From a checkpoint of a small transformer trained on Wikipedia: 2 heads of 128, untied embeddings.
Each number is 500 + 40 x the weight over its row's rms, rounded and kept within 0 to 999. Layers, rows and columns count from 0. Numbers have three digits each. The size before them is the row's rms in percent of the matrix's.

# layer 6 MLP down (transposed), 1536x256, rms 0.0608, rows 224-330, columns 128-191
117:587450520476423515487448505547525529490471519445513561484475538532584515549480482461470522479450489511484495486505566462465483511501493570546416491496515479487492535531519528524543469436474507
033:465578556502501527456549519572553495458528500526559509501542549565556474469472490544463548505456488529515463504521464573494504459364467527483499509494492443524425554490482531437497457471511461
110:418492513470498480517498579474552490514468475529488523555510454549411506492540478565548512464496466457569470474484512527490533496515516576442524529499453480529565532516471528440488511466480467
100:555460464459473526418450466511514529491450517464499469446406517474511518474495529472530511484515494472535504524501467504516438509493519459517553394442495578442480596489494501494502481493440513
105:541478497506549446523478464581521453477537502493567494457546488475415487560437504464488440438523489564480543492424484553509400497536492533492466466495437569551467493589476495421498504530493508
104:565445525482512519454475547520510488513550512474489473482549514482458454478390418471526469472479536513530482510529484489481513501547503502510528516525542532445443521523480474464434476477479472
106:507546473495554481506473483473455569473432499511469439489546513446541435511504499458492517498428591488492484416458494485489463522468496415534448493469485519494492391475441576474527499455490441
107:556482496501485477458572471507440527517476492541552600514497482512542496488598506506480466491498502494493573471426499512524455472538427514508495513489519515435474450487509524476464514506526552
104:485509530493472495487480505543430484492500541492490545475503429570551515502439472504412571544504479538487562476524509532475503478518450583532492557521470553529496552533478459474490469551509513
093:529502497445423500530548460509452519448592517506536492492439487455528532503592489485521535476472519535521505581518503575557448498452476505530544482509575510459574481504535493552528480513501451
091:500539513554562533540569513471473469503522470424479453517500516514514517482462480444512472487550511397507541523481521485435485499414420477514518521516537559521539483562518483591498479434485557
103:415496500501532386540459519496489504529494488495489567436504512522496462476528521534488537433506527582488543515498459455550458537518533533468521531470557477500520533435508428491517500490488500
106:503475544413417527501508524514424512482517524495447577483486548491466464479554538443505505434442527543522538462498507557380459478474506461522465512574444465492473553520485507514484495492472486
113:419422525466526462553461475465506496552489516502526486574516464486517539442504453606462473479410433459499529523558487485501525568523517500450511521471529471542532441493520467505496558506443478
111:492490545545504509449493470510431471513526468422511521532494565488557506492506445495492533497498576500503467514500543517472528506552502454338523514534476494499538514466494530531460501483450426
115:484530520520523531471515410509522500495519486435512468451478423507537552573491459450460477634455517506493474552514450516515488513572560499468488485533429505505520463435474491454487478493477536
029:515524493528478471485464442505451448459589483524516455515525541455428467487498485462488464507457520529424441508436578454539474505510458550495465559510524514537499472536485490522502566551487451
030:545535486479465495549517494479454449449476518486487447489500470517498587499418540514448424516521467452560436503492504519505457442547538517509523477508537462447503494459514424490491468565433531
096:461541562534572479464471532528473440501490498456515468486558569495541458509476456520476530487429482469476499512500506489507508536455498527512518486512543488527404483577459447525485493520512510
101:478472488535531442438576530452409456539566589543558498471463459545512515493543549474532465494446548579425470490502553548551493429521545428521539467487506574534562526523526489547535486538558526
113:512527514533535573502542543508508509487523439514478492525511523513553495516493519499465593552445506468490537487467431532499480529535510515525563537460437503522528503536519483527478477539503602
111:489472552567562467544475437508499429476586484500511544454515516502503469458524498508523440470436487450483448532493419528515510437473478502522454478525525521491497529494442521518517586484568527
100:520506503485472432497484535489563470497475473576512499596491471469502448526507466557488553566501454468464519436546543465462552453441489447442481468521453459478559490521484487570515471486561519
100:547448478469512517511381535473565491508551527547610478538442446436483517544491431559500486452549519568482562485525522540536472525472542475513551450512484451465535574520422521466514504537466477
111:443439500472549528464451495505549507444484460602476459535457515496494579519452508499530533429451558459537563536435504514500485527556483424510531552495406550481550493514503495465487535507467439
108:445541413540488466538447486521485478501592537496476465515401498495574482351394496487515482474504443481543460537487577517537426505467507519488480464439512436438476498527503456511492477537545550
105:512532548526538513554487521488422465503553504521504548491477528574472495468526536529448457488462441542513526489531504484472463504450533516526553511546487543566480457430497549411533561470494431
107:510482465487502466553518455492514470545553566555474588443533536512500466479582480498507512505492506447390565547492452430529449526431455482474527505509506531629573501559492469548561455445533479
092:537526478499532465434598507455487481505507456477519482509574485524506473513513459502592476522448515480540475481431510486520475438561444476496513429481582549451500521505564555485541442494422545
102:497462496514513494479547505478481508418510501501537489482461446513509560448465476542538497499396501542559492435462521462548502507516526474526487528486568486553521413533525486489544449488479479
035:453542429418491506483459463501456458520532455528473512513533555503549519467528416471493529483501483441493500485434438505491489519504453490467488478586462506517566480471474523490557528524493331
101:482476466500544528535536506466521586499561429523540446456483585503456533498525516504484462547496457505544534417467474506530476514571534510487486451491591477447525515426468461421459512521494473
102:444482520541533509541495491529417496431494483532520448508460567466491512507487519458476507468451508485503464488517491439552456442482494511443528424451543561498496474554533508554524491540427411
107:525557532480487485525405573532464550535465531498479479464472487545520525446491487464443517461393530542582466439444522562512514498519482480550490570440539448545468433509515485458521522504505508
101:558433457549509567495405516437570517493570472516569502498541510535543526474514503489491493436439520506450473584505493491508489570411430538493468551513506506424519434469506520538452473535533487
028:588505524542524538428441519460450546514547540500506405445517499519503462492458473501562524543524499418518518469559576527505546513533467501478483454516450466520519512487535493455461526456545471
091:490457484560434513526597533466505477457490428475514515501496480499464496502581423486438430544448526541478490461474437531407508531518509421474478452504534502498487512556480460460497459548597514
095:566518511455508430512523482526509438525514488488524444507509472523466502407531559467512511523461489507525515513554569427482566535605495524483483498483487540491532463515479504464477479537505557
101:564423534453531486527561523560472474524468465517545499532480519487502507561436487434527450532405420488511517522461538530537501536533485521472483488547474526493475512518471527457529519525490527
109:448514451444538471465584512495520488535504561561591466541505497417443480502585487531505490519463550512572468510557536479511477534517518496514559510440598515540532542496488491440553424539528438
106:455478547475432431476496519526486510485485450470525551428490574509517504460550459481551540490546534501562539492464471512450479538500547533497513538445477485529418537417526489523521501540490488
094:494468447539497498455551476473457546471530443443487537541477531522559530516602521464551553491488523522523568451520507529565526502422485507529417443495526494521514436488529452500533490523542434
107:515503529417549478483507529433422442577462567488511529459533495443530498463547536482478488495536539409452609458539497453497502435510484460534442554544452554557465490497478509493410442422536481
097:434451419468564595535517439494504536466552454519478434490441496566543527487516508488422518515554615529507534526482566498515493520534447509489533473501478559491481477572500485464452499497488483
101:489518525451478492473490468508540458550515551573524482500488482480472573504546528584485577533552496525511517491533505532494492491533493464582533490503517494470496467461506455459430469496460419
039:511482512473513510431467465493498453535428459563480537549548525554458479494460480465492509454509470510516510463534470519552458416490451449460416538481508468533546506540467558475524510454524527
104:521563534467486594548515463436494529439528509506587513454428628457496472531527520452400445512474467500497479559477476513440478490507489504520486499516496459487449491420468501475503423560490487
101:505528528469481566545519534509448515541481426544501464502497426437485529475559526448477513474512451552479513521479469606458508560506514488469499477444521400477497477502487470449461484562452455
110:566465501536535468488558513432544440449494462513469533524491515572464484502518503509499506552464523542497534466489507510567484522498407445474478484527526527565451503520550539489507451439572468
114:495469547494495498494531584499491473578477500531556488515525583580521552472468479458506505541492497464532526519478472489523494543527489538539527497448551547512521506429520416481460454440558449
102:482493495519576526494423483555488499521512438526508531484534493518497464492476487460580511497483547510406516503520518522488484503488457585503467348503474570522445591546509565531480489529513481
103:508518485450474531524467497551478470498459504545426526532556513492483476542557490512490475412430511530538543487497472513524450419420544561505558510498504493463559504515455521593477455534531475
095:457450494465471427499554477521568537481517432475530483509487485480462493468504483556461591456452517437475481579443488499440476533484454557491514483487534489459546515535521515463466481461437449
103:533488528489534555494506507543515493563444497498488526552497450449504483498547501522550480499588590550480580457504509523439459454463513451515522454500401487503543492551487512503465431469504442
095:488555529491510466545547488480498472447470386533512498544511455555472508499505505516444405572472532474579503557487494425499427544480505414467516511502472498500421466493503497485504480513569515
098:449537488506505588439512526442537489453472479471570531511474421526568520431459502524467537477438458590513442573581441480539512394538553456546466527511504492464478498519524491498534460412487472
098:502516511431519497468564434559455530534503514550487582435473491528556492526526553479507497435531500510429505492437444450462510515500521427479524484474532551535550520499527493517494403501580484
101:498539558508494432415483531564493531496554558557458499470519465430510482544553537555476415498526541517449467493505513478461515491482469522462488544526468498484488448489483507448515425457528570
104:429487520469513533516488562496585501435503515538454483428499486524490490496498545428457441479488522443526555554452478537547478477548493563549506514513501440514571501495578524461464399571567493
110:534511480560481486450532570488448546485514461475542508517522525500496456451453488490500386556425529555546519520494478536483537468518516496458569512508542550527517446489502479520546474530551522
095:561524497590470556535561475516491474583450507564441469481478574511497491493536561516522504506476446516537502521519484526497476562460518504419511535515477520506469544522490481561521487498574484
098:426508516432508483488501502484567497481433450493506521567472517432490600448565475592462496497419477490476490546640441525472559629409517453490520507486469469491473491543411527483486435514587488
116:448532506492556456501545491477515507479508509467510492513491430488477510503516451442504496460495589536530508584610523514518464486569490490493415503489499523502559465546544544442494449475464464
113:511476481535445503562464506477456531517546439486455413458505477488452547424438506471526452535471529456428530538536447556477504529519451538486479510491513578471510506493534466497525467523445530
096:437566507510407486533523355564458507514460490478470472512476455551489489464488556532512434513485553467542504484499568470501502596531509482480468494497478488485475432502487498560545521495512544
107:451511574459523492446539547472543535477442418526467463565521501519462530524537534544498408502524507491435460442554501500516522527496497471528454468479506581479500475465377534519572488498445447
109:519513489532483531503406429462565539528451566458565513491502508508430478527545462424517458455501499537528467527484510518504462473547480488478530470499539496526522529453458568487523449474524464
101:565429557477515490476396519529520599501480461547462509503471456443492560456498467463483477442525493481539537519497520497490508492469475486459467492510438529502497516511515503515509582550468541
091:507537543532558445469506438457461512485513538521493507465490620500512544458519455549456439550483469565560536516492514507512459509497458514572533504535502475494571466464468431472504513570456463
049:505496523387491434477471553510515479516527440514514514471492504520457499452552490485529480462499522496498495432465490512450506517451507416446501483505506522548445465449525521446504513407506511
112:443478503454471485503517514575423504498498536535555527542588550431479495472489523526549514511534450507529511477519433472484525474549484518488477489476513542553535548482516486520536458512527498
113:477456501464529475501567484487533484521515461500452484522485522555506499467486537520507503511426503532504528483523484466553493486498530515626526532459521507456557501484546391530519498485453589
089:401546487520481485497515506510517490543468461424493506537535413472497530431473586553484467521479426457467422444500407534479516449384472463506465529521546450506483458453424484498483445484465520
091:486434574444579505478562534494446495476571507567432529492510447531500532515525474525480425545452528445554473553579413511582534470510461434522512492477531525513554573539461518536540554452506497
099:511474449501501554514484449441539507483517492516467458543531429490519494509523501446496457508453474503489420606531519473541541477570481423507489532549529488481490490472504507557562500546533433
111:509507460471535482539458563449395530517507492473531546464456493489511483477419483532439475485488503475545488384501495528559429488548485550416478528533468472579512437455488488484509498467568332
109:507435557479602494487497508456517495485498494453486461469535587549566521448475533542516510462508568408504537518492517475509480553508443493482512514456486584505546499468488440564475526423447514
085:482460458557498477501403578510465508483528486495524533469431504452486511458523556510454344536474523537503458496460516494502504423479474556423503505519472578546561481456488476457427516482525505
104:531504569437458470457506448465506527493592608493485499516489485522472518553496524476545498490570514532554502492433450420411528459535465483573518527512516526522508468566505511454512477507545455
100:466518549521518522453476472474529461483542536536563524530509481492455492477466487533511460556474485500471466461507491486486449509543474499627496495550591547465504501494549528448441464502484542
105:460526509505455504431613522522512451500515451480462548543536484480510470474515476524500497456480462513493564527473489507562461507489509468485521481507490541585489505487536520497462471550482520
111:484476449497488466489549520480541424468445523508543517582527429502540535538490489514514590481500481513517583515560478530482502543547504512472520430511588488539516456488491474511443510484488411
109:589421460570503493491466501509451425503517504457509465479483484496535460442476539471483559506410503435495434489475498456531432525490517433452529437491566494468545451476440486479514554492497493
104:547492466569456568533520481503474478488470477491522382486573527463498424496493474452484534533558505464513453516494433529531495492553485524541564505503521540528519477443529469487469507529452507
030:469484440485595574526466460454524506467485459498532526463488425481466449508561518506413460536459531438571497489505513529593520508536474456512496552583528551526525486568569478521535469489432466
083:462539502461512541543611449457523494487494473530519492543477531500482510470475489586590485463501426503548517503492489519482493502499495448557571475525565461495473500490505455484507483548505440
106:464565483418452485464449499500477515508458521445515516420592501538393536504518482437465491457568538422511479482523529530529447498503522479576474463433465516573448541486450511462456538497548426
099:503512519454446438443526402488434462507442480498522524449530496465449533489508518491455436444488513517478494485485427491455488489490437561437509440499443490526511479505421520535492477460492525
085:521496467456529519541442442463566518461543540474516433475412524503508523518564534421491461514486548566567508583492505491547456459447512491529422427510463535486547514537574498520495479506472505
109:531542476434467475492527547563471446453525445506515587484528505477523434475507526522535485442513480425541496503519481511513485552522501501516488449504521504491523503514470482591490511556422464
109:528563465530491531443488574525520477550439527458523451479575455517531471472499578526511483506476535410483475504472493452467532510430501483495514434518497489399571525461511482421515508513510529
103:560534456545521512486521538443485543457412429479568464532453445491500535506526591486451359515476522505427474553456516505443539544475504461484489496471511513521494433465530573505607514437535518
115:478480478505479513480447546460479506559530540454529433525477506477497480414451487430540503553459436483491454578472598528513411515518454470451604442528501532486451514471527446511432496557493478
132:487532509413514409426482523545575493475512442460521536493434498555479443538507526549527449522507540492549475505446546514452488438497554495586491505559464473512500510473495506495537492381578543
045:515485517488472495568547524504534479502458560541507483543452494560456489457481478455508495400509491446481498550490477507527492451386533489476534536540523520472475472528549580511455526549560478
110:492497532469495467500499466413451437469524470509609525517510551537525460530480532456428490499474498524498475511477459507477471476503486481423477466524513586538577408540557447518537524521548503
103:538478462576511542489516462510519499468529505555487549485537491497463501454542516490511518509505431545547499559435468577437520471487509452498537427507481533525514451496493468519499523517468550
111:547500488476524449500501480440529528446514491446514473509462444496555541469441576460523561421493477477570545555443450455488421509486481403507532500518470453501466524479507501520460463537442522
090:511455450467517525492476559467511528503478542495483462464490533532541521499469433455547574516492468486482500538495504518483554573349536482509544490428492528518540447548499476434449536476523381
102:530522530514479500462559485486498491493499516514501492516586545519548494505585491589484502501495462472474430557512491480488488499348480472547471501570506546568540476487496512494540490535491569
099:480468491549487535474532465485495497476474513570496487526514504473497518550431464476438547515503470576497519513516480524507493526521573533459470477446560485440521463504473426505470515494481451
083:569457458574442475569497497463495542529484525554522586520540465514494450524544541493463491490491452493512481492491488507517519540544558553519546409503602504491491474537420507536465562526459462
106:511478562515455447530500466512441454483502487556451528546459520528435549433462445485425489530498505511550483513484538535507462460390514526487539490675471515466538473406548584510544540508564566
102:518503579526523446442580533497498504458462501525510466472515464526413515510480447521449490564551492494464530533436507493485482548476444488581429509501505535546482438521522512431486511560531509
025:491485464496495488510469496483505420445509546481540494527535567561456519485527494559490455558503471445507478511488448495536453553516511497569505518497440550503457441501523499472534486522438499
104:565501482459521495483455460512493453513452501465411447465549469519466522490508518483508471627518519440572473471527490489505541506496517541496487470531436476490510523541489496474430410464519508
097:536406470434539535542488506470508513521482502504547483458417422470435487505481504526518404416470549470419448482439461539443518533487544490586501486480587483527494494493519509429463459542512498
# layer 6 MLP up, 1536x256, rms 0.0685, rows 225-331, columns 128-191
055:575463471513451534530472502542503587490457482411530456479453525464525456483501444502452550509460495536494569402461512528504585518472461527526481509461489429506554512539479477455473510473521456
124:458475535531537515533538519523493581515490435511504564443440452538503491552453485538517563470557479508492491544473543489466578491543507565498483502490466492525478539527482527470450526509527491
099:500533593427475561472483511502512549512480499427490453519448506476465413484459489511487518471497510441507527488493485530472549396519433478494472522501493451478475458560408577430482466537459496
101:519545582414504502543468494551517430490550513485538527474528515465502517512513476542440535503513521544516497477407555514467467485512478529502481548466434469554420508514546503494494534474497476
104:496443463490568541468525479523520573472487590535505490503507516485527520504433487510469526487483506598549534508440460532512545501539538592500503474548519473517512565548559494391506479524490574
103:479487514592432554463467553573511504476453507515499452465465470499448511503480521511536525504449531492443557487503441455482545545620464513489536530431555528530526488552420434529494509509531487
103:503481465427475562565506474535401485516549518483460459539449490531481487450445556426564489537499458436443520486498545472467479515518467502513437481491511523478504532508497515541519531464497488
100:488537495534409575463515520507451620565479580527551464511460483527460500498493568467528525487432517497416528521469576517507501503495512518595548554468502443507485487498468526511446480462550523
091:457509446472451545459563512531497476464436452472546566488517481515501495471484435454466538564566567511459457484546435548510488507514511526494536486459530403573469560544549480484492511510457535
083:495531518534533517457519570462463505493478445435480489513511503508588529444490399535482525524523518444500486553569539497567426482480498491499463427514448486538460519561381510442482484398463467
108:552515463504468572535511553485518481491536531456471556534481515479456541490488486538553513533564475482496554442509572498531545454569489494452474530434505540558406548550514481521508492505501546
108:441498506533480490536565483531438586490539429472405543471472502472544513460502454490495497506559515449495566444531538508547489503547491523514499539498510556468568551529445481521555498541485570
112:443495445478533531483480463485453532584510518451554433518480531489535510526500448486469521559525489533512515474455492539490579508523507549545474522508456439442549490487469517480491511483553507
111:485473498536480464470507483499531461469529558526484445537383443556476461471469584483480511464508588457461527494553538476536525504630509478525496583450457535569473532563508466471526530466520538
113:454519522465462556491485471540425475457417515512488511517491530476485450452495544523532506569437530576557496511530487459502552449520521505443525500472514511595456518486502505491503555414577500
051:488540532454514546477491498539472541485538468509496521502476461495522548499457497534456518525476448475499541442491518559562514531558541559524536523461461497534555599456458497545458452506517525
047:507431513499470565495515480442522497465534495433439543459505478466533469561480491527420520494484508534538477481472573596523520495541518514531523480456495522465519549530508489484449495509493516
088:544503536490491517486443538519446596462507442498457552432507488381565475436512474505418550534535493487478485453562486509545568469463472558531508582449534427516501509519440500518423519518531503
099:458545520502564569521556546510556506575557504511489426540503475448478496591443423512559512511530595512480613497518490540472493454523544500495524522492502483501507568508463488510515479507540483
118:493425467510405504503512493514446551508571557475522561414455476416558410536455528506442537469555502512515507467486494481475477496516488522609576481483469521547472552494562572466424450534480565
110:472453527522560566536455498540529569520448560513547525513442472465516486506475584566515537516591491527501492496552521529481536517514445539434540512414454523512486531528567468419438538491519448
099:526502495462484503500516539543453574440462441450474401487459449510550458556443465488498489493545464579530453475545557494532528520496543454496423526494494533519520521590511519498435429496504506
097:480499456451544497535479563432473503465513527481537518445459510536549517585484459463405497510490448577460522450493562462457474473512595455580550487485511447545442514460490539465545485471505481
112:538528550462633533439477563488525517494466548476479496549487475444501468471494580462504511506496513477499453527516480484511542537497522474467484516492522525456474504567478460566500564442529508
107:493495495512429484482526483444512521445476496435487524540428534485511445509478494479456493432504461613525490513518490516489481525476534496524523532458436518478539520493477461492536514525532573
099:470470526555491455478458578469391546453527452429476515526440515508566564590494500494518528532539432499527498525539460519512492449520561525527529557460477456481513486486557540502528549470463412
105:498515422497510519550539477475504519470520542448391514454519537522533480487488541491567523491493486437475543522534484510527535556517560517491485435460537465500525522598529460469509556495449498
094:495549493503423501557469477517465525445609448546527575460469476453470497520445553506499488439566403481504517506544555464443517523475470485533530462491434536493527569476499508448466522502487506
102:529550516473501477503480541576496522410494471481459559524548461523473495439423468458406492511555490456498536472510514473495524454514485513460492535495463480551431566495557558544479559431464460
049:481454467514513597480504522492426509508438432460450489509497457443518495536402507500458573503563512530512537500503542582503514515522576558594529456474471487513493504447535506489495578429549468
108:453511552446488554455492572478492579535522460534521490496518457536545530437486499494489492607489501485480442527461533534558482491580493491466529547473529493473526493488570510423531461514543516
102:479529501544463438438454566462425524554478513481545469477485515468524494532452541442497509494488521533503546478531478570480526531541524540453459554475573524465499524435487486515527507478512466
102:523533528487452522528502495430510494499459565491524454523504503495445489472490516496464535464521478474554478445475549489430547494536508472472439557490462526511439501465465585490489521525624526
098:514527538547524476482463519472479517438539532468470469550547448438548511460474513452543498546546566475499558504485441563521455506525505445501511528519529456491554515440564513534514446451567498
054:510518503493510536481426500476468562507485458460449472503484474462532453522440457523521565523498465477457544480476509548408521540535548511492471494493579529496481602472499430439472496469535512
092:505508545461436531530516487474420499463464494406465437496540474505531479450485517498479489489511473542515522505482471456491469507510563489556486509477533497512508493433491463475529537517552493
090:443471454437552544491487515489529497504506513436409572477548549499575542463496450501423491518541533514542471515481492553543546471506505517521527463489430463457548628521451514413478502514532479
092:512548550417466593538525539492456467543519514462521504510513518438451504502513532403465461462417487527491482523447491511527434474569488485456540498488543500454509543470504459541529459434559504
114:499493446515563472476447523506447511569572495491496438517491531463518587533517485548523542530450453498510548477503535543521453557633476494586429579503550498535520489495495451560505525488564481
116:542502478514516516439516525558533502521425487556485525398520491519497483518486471525481542478467481618489578479443584506481549543539562522518509499469490556541394508567536501484448506463529512
095:527508462501544493478487448532445465543491506520489560418520498463578458513479536463481560422534475509592560520568543522546539449523480516493483554484501477482470468472486468508491487529512488
106:489541499488492559501505597578499502484457547537535487504526499478547515436512523494577507475528495501584559490583527550563551529544483506497523470485405578564437498484493549499463456341530490
097:498513479533551510530492490474458483481484546449510502468420488549474495445505484533521541505518452500495500535491531457495505521490415544533406473457469432550460579506507538436476485518535536
097:491454543537411506475443563516486474460542541439449448563442467396505583527507513533532520468515500527538562461510517551514499454486481492503531477535513506547487537489485478487512510465444426
059:499536514504490550497525508479441563410535504461430511478522476448512422494450425585467538576468488497505533473507489503538520509479538598515560543461446543434482541547535472538434480480491530
099:415468496475537587494469567489494530526524531503531492543526393494459537553541503519484515548393449546472563496464458503469521471513481535538450512485548478463502490587500526488483532544538439
104:496507513504483470564467534551477484470497567524476443433435421528549500534466499457509531510525486548526537542461514448519497496527522500552516465495514580480514536535571556465509526508481602
113:501487497471446584465493492520431499492534444532539495508407514437625423548517470540476524470512451519502539511448448549472498511521495470507456472469449471506449495464466465527429538525553466
119:519464502517398506433484515517470469515410567480473498539430512470465492474448568498450513517486442492476535508566576493498486496535560461534511602474512518548539492493429470471515488463537476
101:397446571509515574410436565566532499545487480563522410493503506467519462541470484457538528558497491425522546521503477513451558458500560535511506508496492563513478516442498434466487492475472510
094:437537431457511533538432499513404487444571543506506524491510541399484543565462574469495505482539444567492518458451472565497450484485535510593530553487499476566549536397494522484445412556578563
098:513476470451458532414473540457489529532534521511522523483548476452509452546424519463524493532448519476454548518462519580490533548530474486508486558455506421525466532525488494496520607505547467
101:488479470520510529495466537510488533502516425429489488472471541507477457477449443498459493485488469463498492498490507497534543513480473525453409494458494454494536494576450526489508455495448565
095:509366481495428496500532494513381555482509532479547503482488435506539556500521503486474520529564526488512535467486561453540500493494453488575470467450511572546515507514521526599508501439505519
100:478383485487518532521506430558432458535422476487432461501475493397499447486440455451533534476503460521492445431499422544485510518505471480503497530499495534558494497479452391486509481535517564
095:520527460512496480561538467561477573525525487458520531458419475486507504481483507514443501523458463470479483556480461464446555492495598510492550491473484534546456509540436485541478493472577467
090:558566569548451519453511571475489491555491557460424480479474468416473470451491556468526490575556563455492523517480493436556437520538547489483480563499461461499476464525477483508517455376475549
107:464495452471560512540528497556533520502496451493552525445548444451554465458480481501476502488530516522515500477562469568522523471486601565538481489505438484499478542529565496451468465427534528
108:474506562518495485477455479504518525528469602496447495514504569451461433547484431469491512506480519483511501484437491510483616490542551516522538523458516521538472566490539512476527552502517515
093:508532506578479496542547519551468492548501534485484493586466523481546482518501489539467512446564509500532536509463476540515461498523519487512506443446466448538512486493441509513439499516556419
094:421515519550457570480437451513454490542553512506497513470528495472454498552503462492471505590460542521479489474433546497443512488477553492550475442491537522505542477527537485545528535539480518
115:450414466549491542466441528464470517488404492454471463504398453465474526515469401450540518499569496514499569447468536481475495464527477522523475477482546566497562528516456505504526478430523563
117:452417460562414520444523540559449511525441443503435446449468531509473574506498414484563548501467520445467567409555527494522542534504521542474538495495468543491549605554474531458459501516525549
095:445564473451491470510609469495451530488509468528395458423467444519550477486456536529444526483465507580433505586531543464466484479526494520459449439537510484473565549476462491561540532382498531
109:481467576479490581523535504468481572506430492467493442490477488483552422495485502460506484468539502473555493391508492485488537442577504488489502475470444522550457503601550488478417481493613487
106:576476424465500508549501538492479504488498467495515503502460453501537444468471520453434509474519472523505445452554556459531543566519513516511557468495482577529598585511515515477507522388505576
101:503511534434494550468572565438446537490545602480471452510515494355544500511480533472542486539443466540487534561487516578502472533552502504523526473483523434452510619526536528466524443463489470
094:506447480503469479531502506537468534472531497506492508498513547456471463560504545450466526488505535455496542479499505526506485558575468491459558544429577565525429544524598492498441468465531565
060:432493533508517525501462508458480544439461499498453552431522514438480440520432441521562531545510522573492487472442468498464525527544619548527519464451537501487453529513536494522409529504542500
111:497469521492559541477500513500454495467537561482522523505495450466443503465483439483481506498434429489501541535515499463469514479536602601481478552487537467563383570601451507526531527410576465
109:446530556456535573494480470510507461510481416519511501423540497458453439366481466557540524485461521554529419486540570455467485444503521509481539489513446549522494508514436423580502533491484504
089:529500538548449468445512491528540493463549540504509503474481514595493483531537408465556500499527502612505548460449545497499524499505500531519561468458417528447523547535538513474509512482492442
094:520474524560517463504485558457422515488532479434478519529433449455487510532471465489536522565562500473488547435447484527491536506485529458473472471511533458429463530463478523532475561455552517
097:484434484469456520499525441470489556523437476498533546487622517553510419503491539555499516481556463537496480504451468494546481507550466481519540508436441543568518496502536563468532545482530536
107:488501512481441524450426536522447535459480446453542408536483526436523506492499480467508525550456501456495511432438506537484463555491534469491557458515452445553531496499503513509454560457524454
101:442501470474528510532458464520478516559479560400447513459437456455549556512473485507552506494568486473487565536521527501509452582522483473587499509432526515456478561493470506466456528448461498
094:431459502508490504456524554465467505474471465492499470456469422518505464522496450479528494453559518497526538510514427474552467532502501503516419560506514502522453521504600491457497522516490445
105:508390476509462581477525509502451509528444522464445405491361529546560517545490572498456513533521484525486548453502465508521530521526486545561532517473571498595525511469530462518488520484487532
109:431509458509423530442444564415442452525520519445499548493473472516466432515459557511509500523518463539451544457478489537488500478476584485461519465508509480534487487507443461508566446485558455
104:552490529574527545514528518491473542475466470526502533527565464408527447531480438459444543494499530511575477497559491474511431483535588513457474486487532498424448466463532468568463551485507462
108:490428457483447498473510569514453541490545519455449534487498514440500528551478528577455554524551530538484507434434500488453509463484454498534531437499519469580486520519511525496424546515574501
120:516488451510465532585452545581433496468510440463461481435500527479464476499469465452560498603487467552456463490451550547500541581568517545500570541469509437556447513527530469458516486502533560
107:474454506488498542557529461496499502553529442425505483465436474502497463495502466466456505585483479466516463455453439511505475513533503552495471509482494519452509534531473456506517560429467492
046:505531457494518527475473497542385546443476510483465508560490464412486488495466401499546579590498552473478561449526490458471542480519569534461536443516494493489480522425459486481464492466532524
081:509537496464471523549399463528505479567454579509419461549450496459512494486476542572501492514436478459487544584461511481530541542512453469493530524489527459461547552589454454603440493459512494
094:540504520494503527451510529459501528480520544489511407585466431464585513442484529525554486516474470535536516558540526455473505493485475500510504527482455484478623501461469415513486474423497503
100:472525519530507533435550508421529554494477513507451480458429501535594403553485490532468485471449533498491504520497547527507499487520478501497517547472469424502384486514524544399453519391451477
091:469441483561410503462506542610411453550543482479430461499546458506573420510488447452480498449520498575487535501472521540579497507576528494504511558483537488529487527551539455482485585506476453
115:561475593516535512487496545528484550467475473533477526479485531464474504492498564488491501493428484507550562493519491476509547474538551513485514557511442420511492520487470459477452431433516505
103:587515528454536451535527473501517517402545516452489489487472446494525458466472547511509516537520480494558478466510482472562446505508595477513497570394437495543511530507467482445498502502494527
100:484473460459487622493504504557449516443498528518503430457458522440473485485435554464540506531514462557500504474562553475511528473546503523510508545417515497493585479584531525419487508517524514
115:503475536458470460483552500427492595466478487496506485553438513520432453519420493539469505485525530466522498402509502530519501563544477519503469524478539435538512458471505444412464502526464445
130:537475536540489557476447494443489517513536511442495398447461464385430561476433443529548529529479566512550523492576491456409502487560482498453504423472513439528511519542487502534508430510484422
057:465528489499507564516495532519483527474503457480451465511436493426521460398455485500530576571548534467467500484447515556545549488491524542474496514471536464516488596434533497489500470424580554
109:490479531472519525465482478464496559442501523519484508537528558550507484535471529570448535488542507510504548476540436504568526428496466580474583617518541514506490570528500433467462564521528476
099:529528498539472508432537519477531495507419537484416498535469506547514554450480535469528520484449571584542491464526565518437525451515538467481538524433517541469529508586525521558443486493525470
109:494486564489430495504434459473517485479481550447467438493459586535456459495466509540477524456465460458541492404556513472475490416536450476439488545442538430552483508565440455469470530522541513
104:496465485446469528445482498534478518482431450494514501502443489388505540527473493474512530555467528410443491585400503477552509426501489510504514475515499448601541492476487488464469537496531489
095:505556557443558563506495536530451554456454496489402445508522481455520508427524481550489518609511533514542546463539609513517497483536554469502495465479466425514423570543476472519405441402526487
101:446459490458505481459496482523525477514511462517476503454522538479497507479455568415514516482478548441498471509488548476452559556515475539603502553514476530491519516459536477471538510395534535
090:493460524441560486518434509545593551458601454537486447507479491484496530481496485470447475524480538436513585490471488556491567440465450536425567509555462465530589583481486553488449533481497476
104:473472534448526477529426466547436501505588549506458548503479497485557517482485459493550529485567550475483400428438469532543498464477501437534536511498502558486447528496559546466479502498511525
098:525458495463497577539545579483447567475488510483534436530487407452504514436471531519457497548521508557566538512516558521444485530549474477419513463467507538440569512536473579578513490461488539
047:504546510452553570388485532442541536450484529452494555481493466461523497501502448497507602554570506479513499524468551527467544548545506559435481524500483494470484561504516418474477433504486544
103:537502467500506505492449496539512494495463498439414565460446457427536512397494509411503510482528508589527442477523538505559537454482562482586559487439482561453486497536498473544420553477503536
093:474561521396466471501441473486499469509526436449397523458552500454522539555458451494515528553504515535451533493450511576492537544490536548526510537545527409466455517630441547524486456501460465
050:494479488483492529535500490460491541479491488496430479505451469460516497498465458514495598551483476508538489520444489577489508532514591546513507478463527556440541548482518476506444457435543509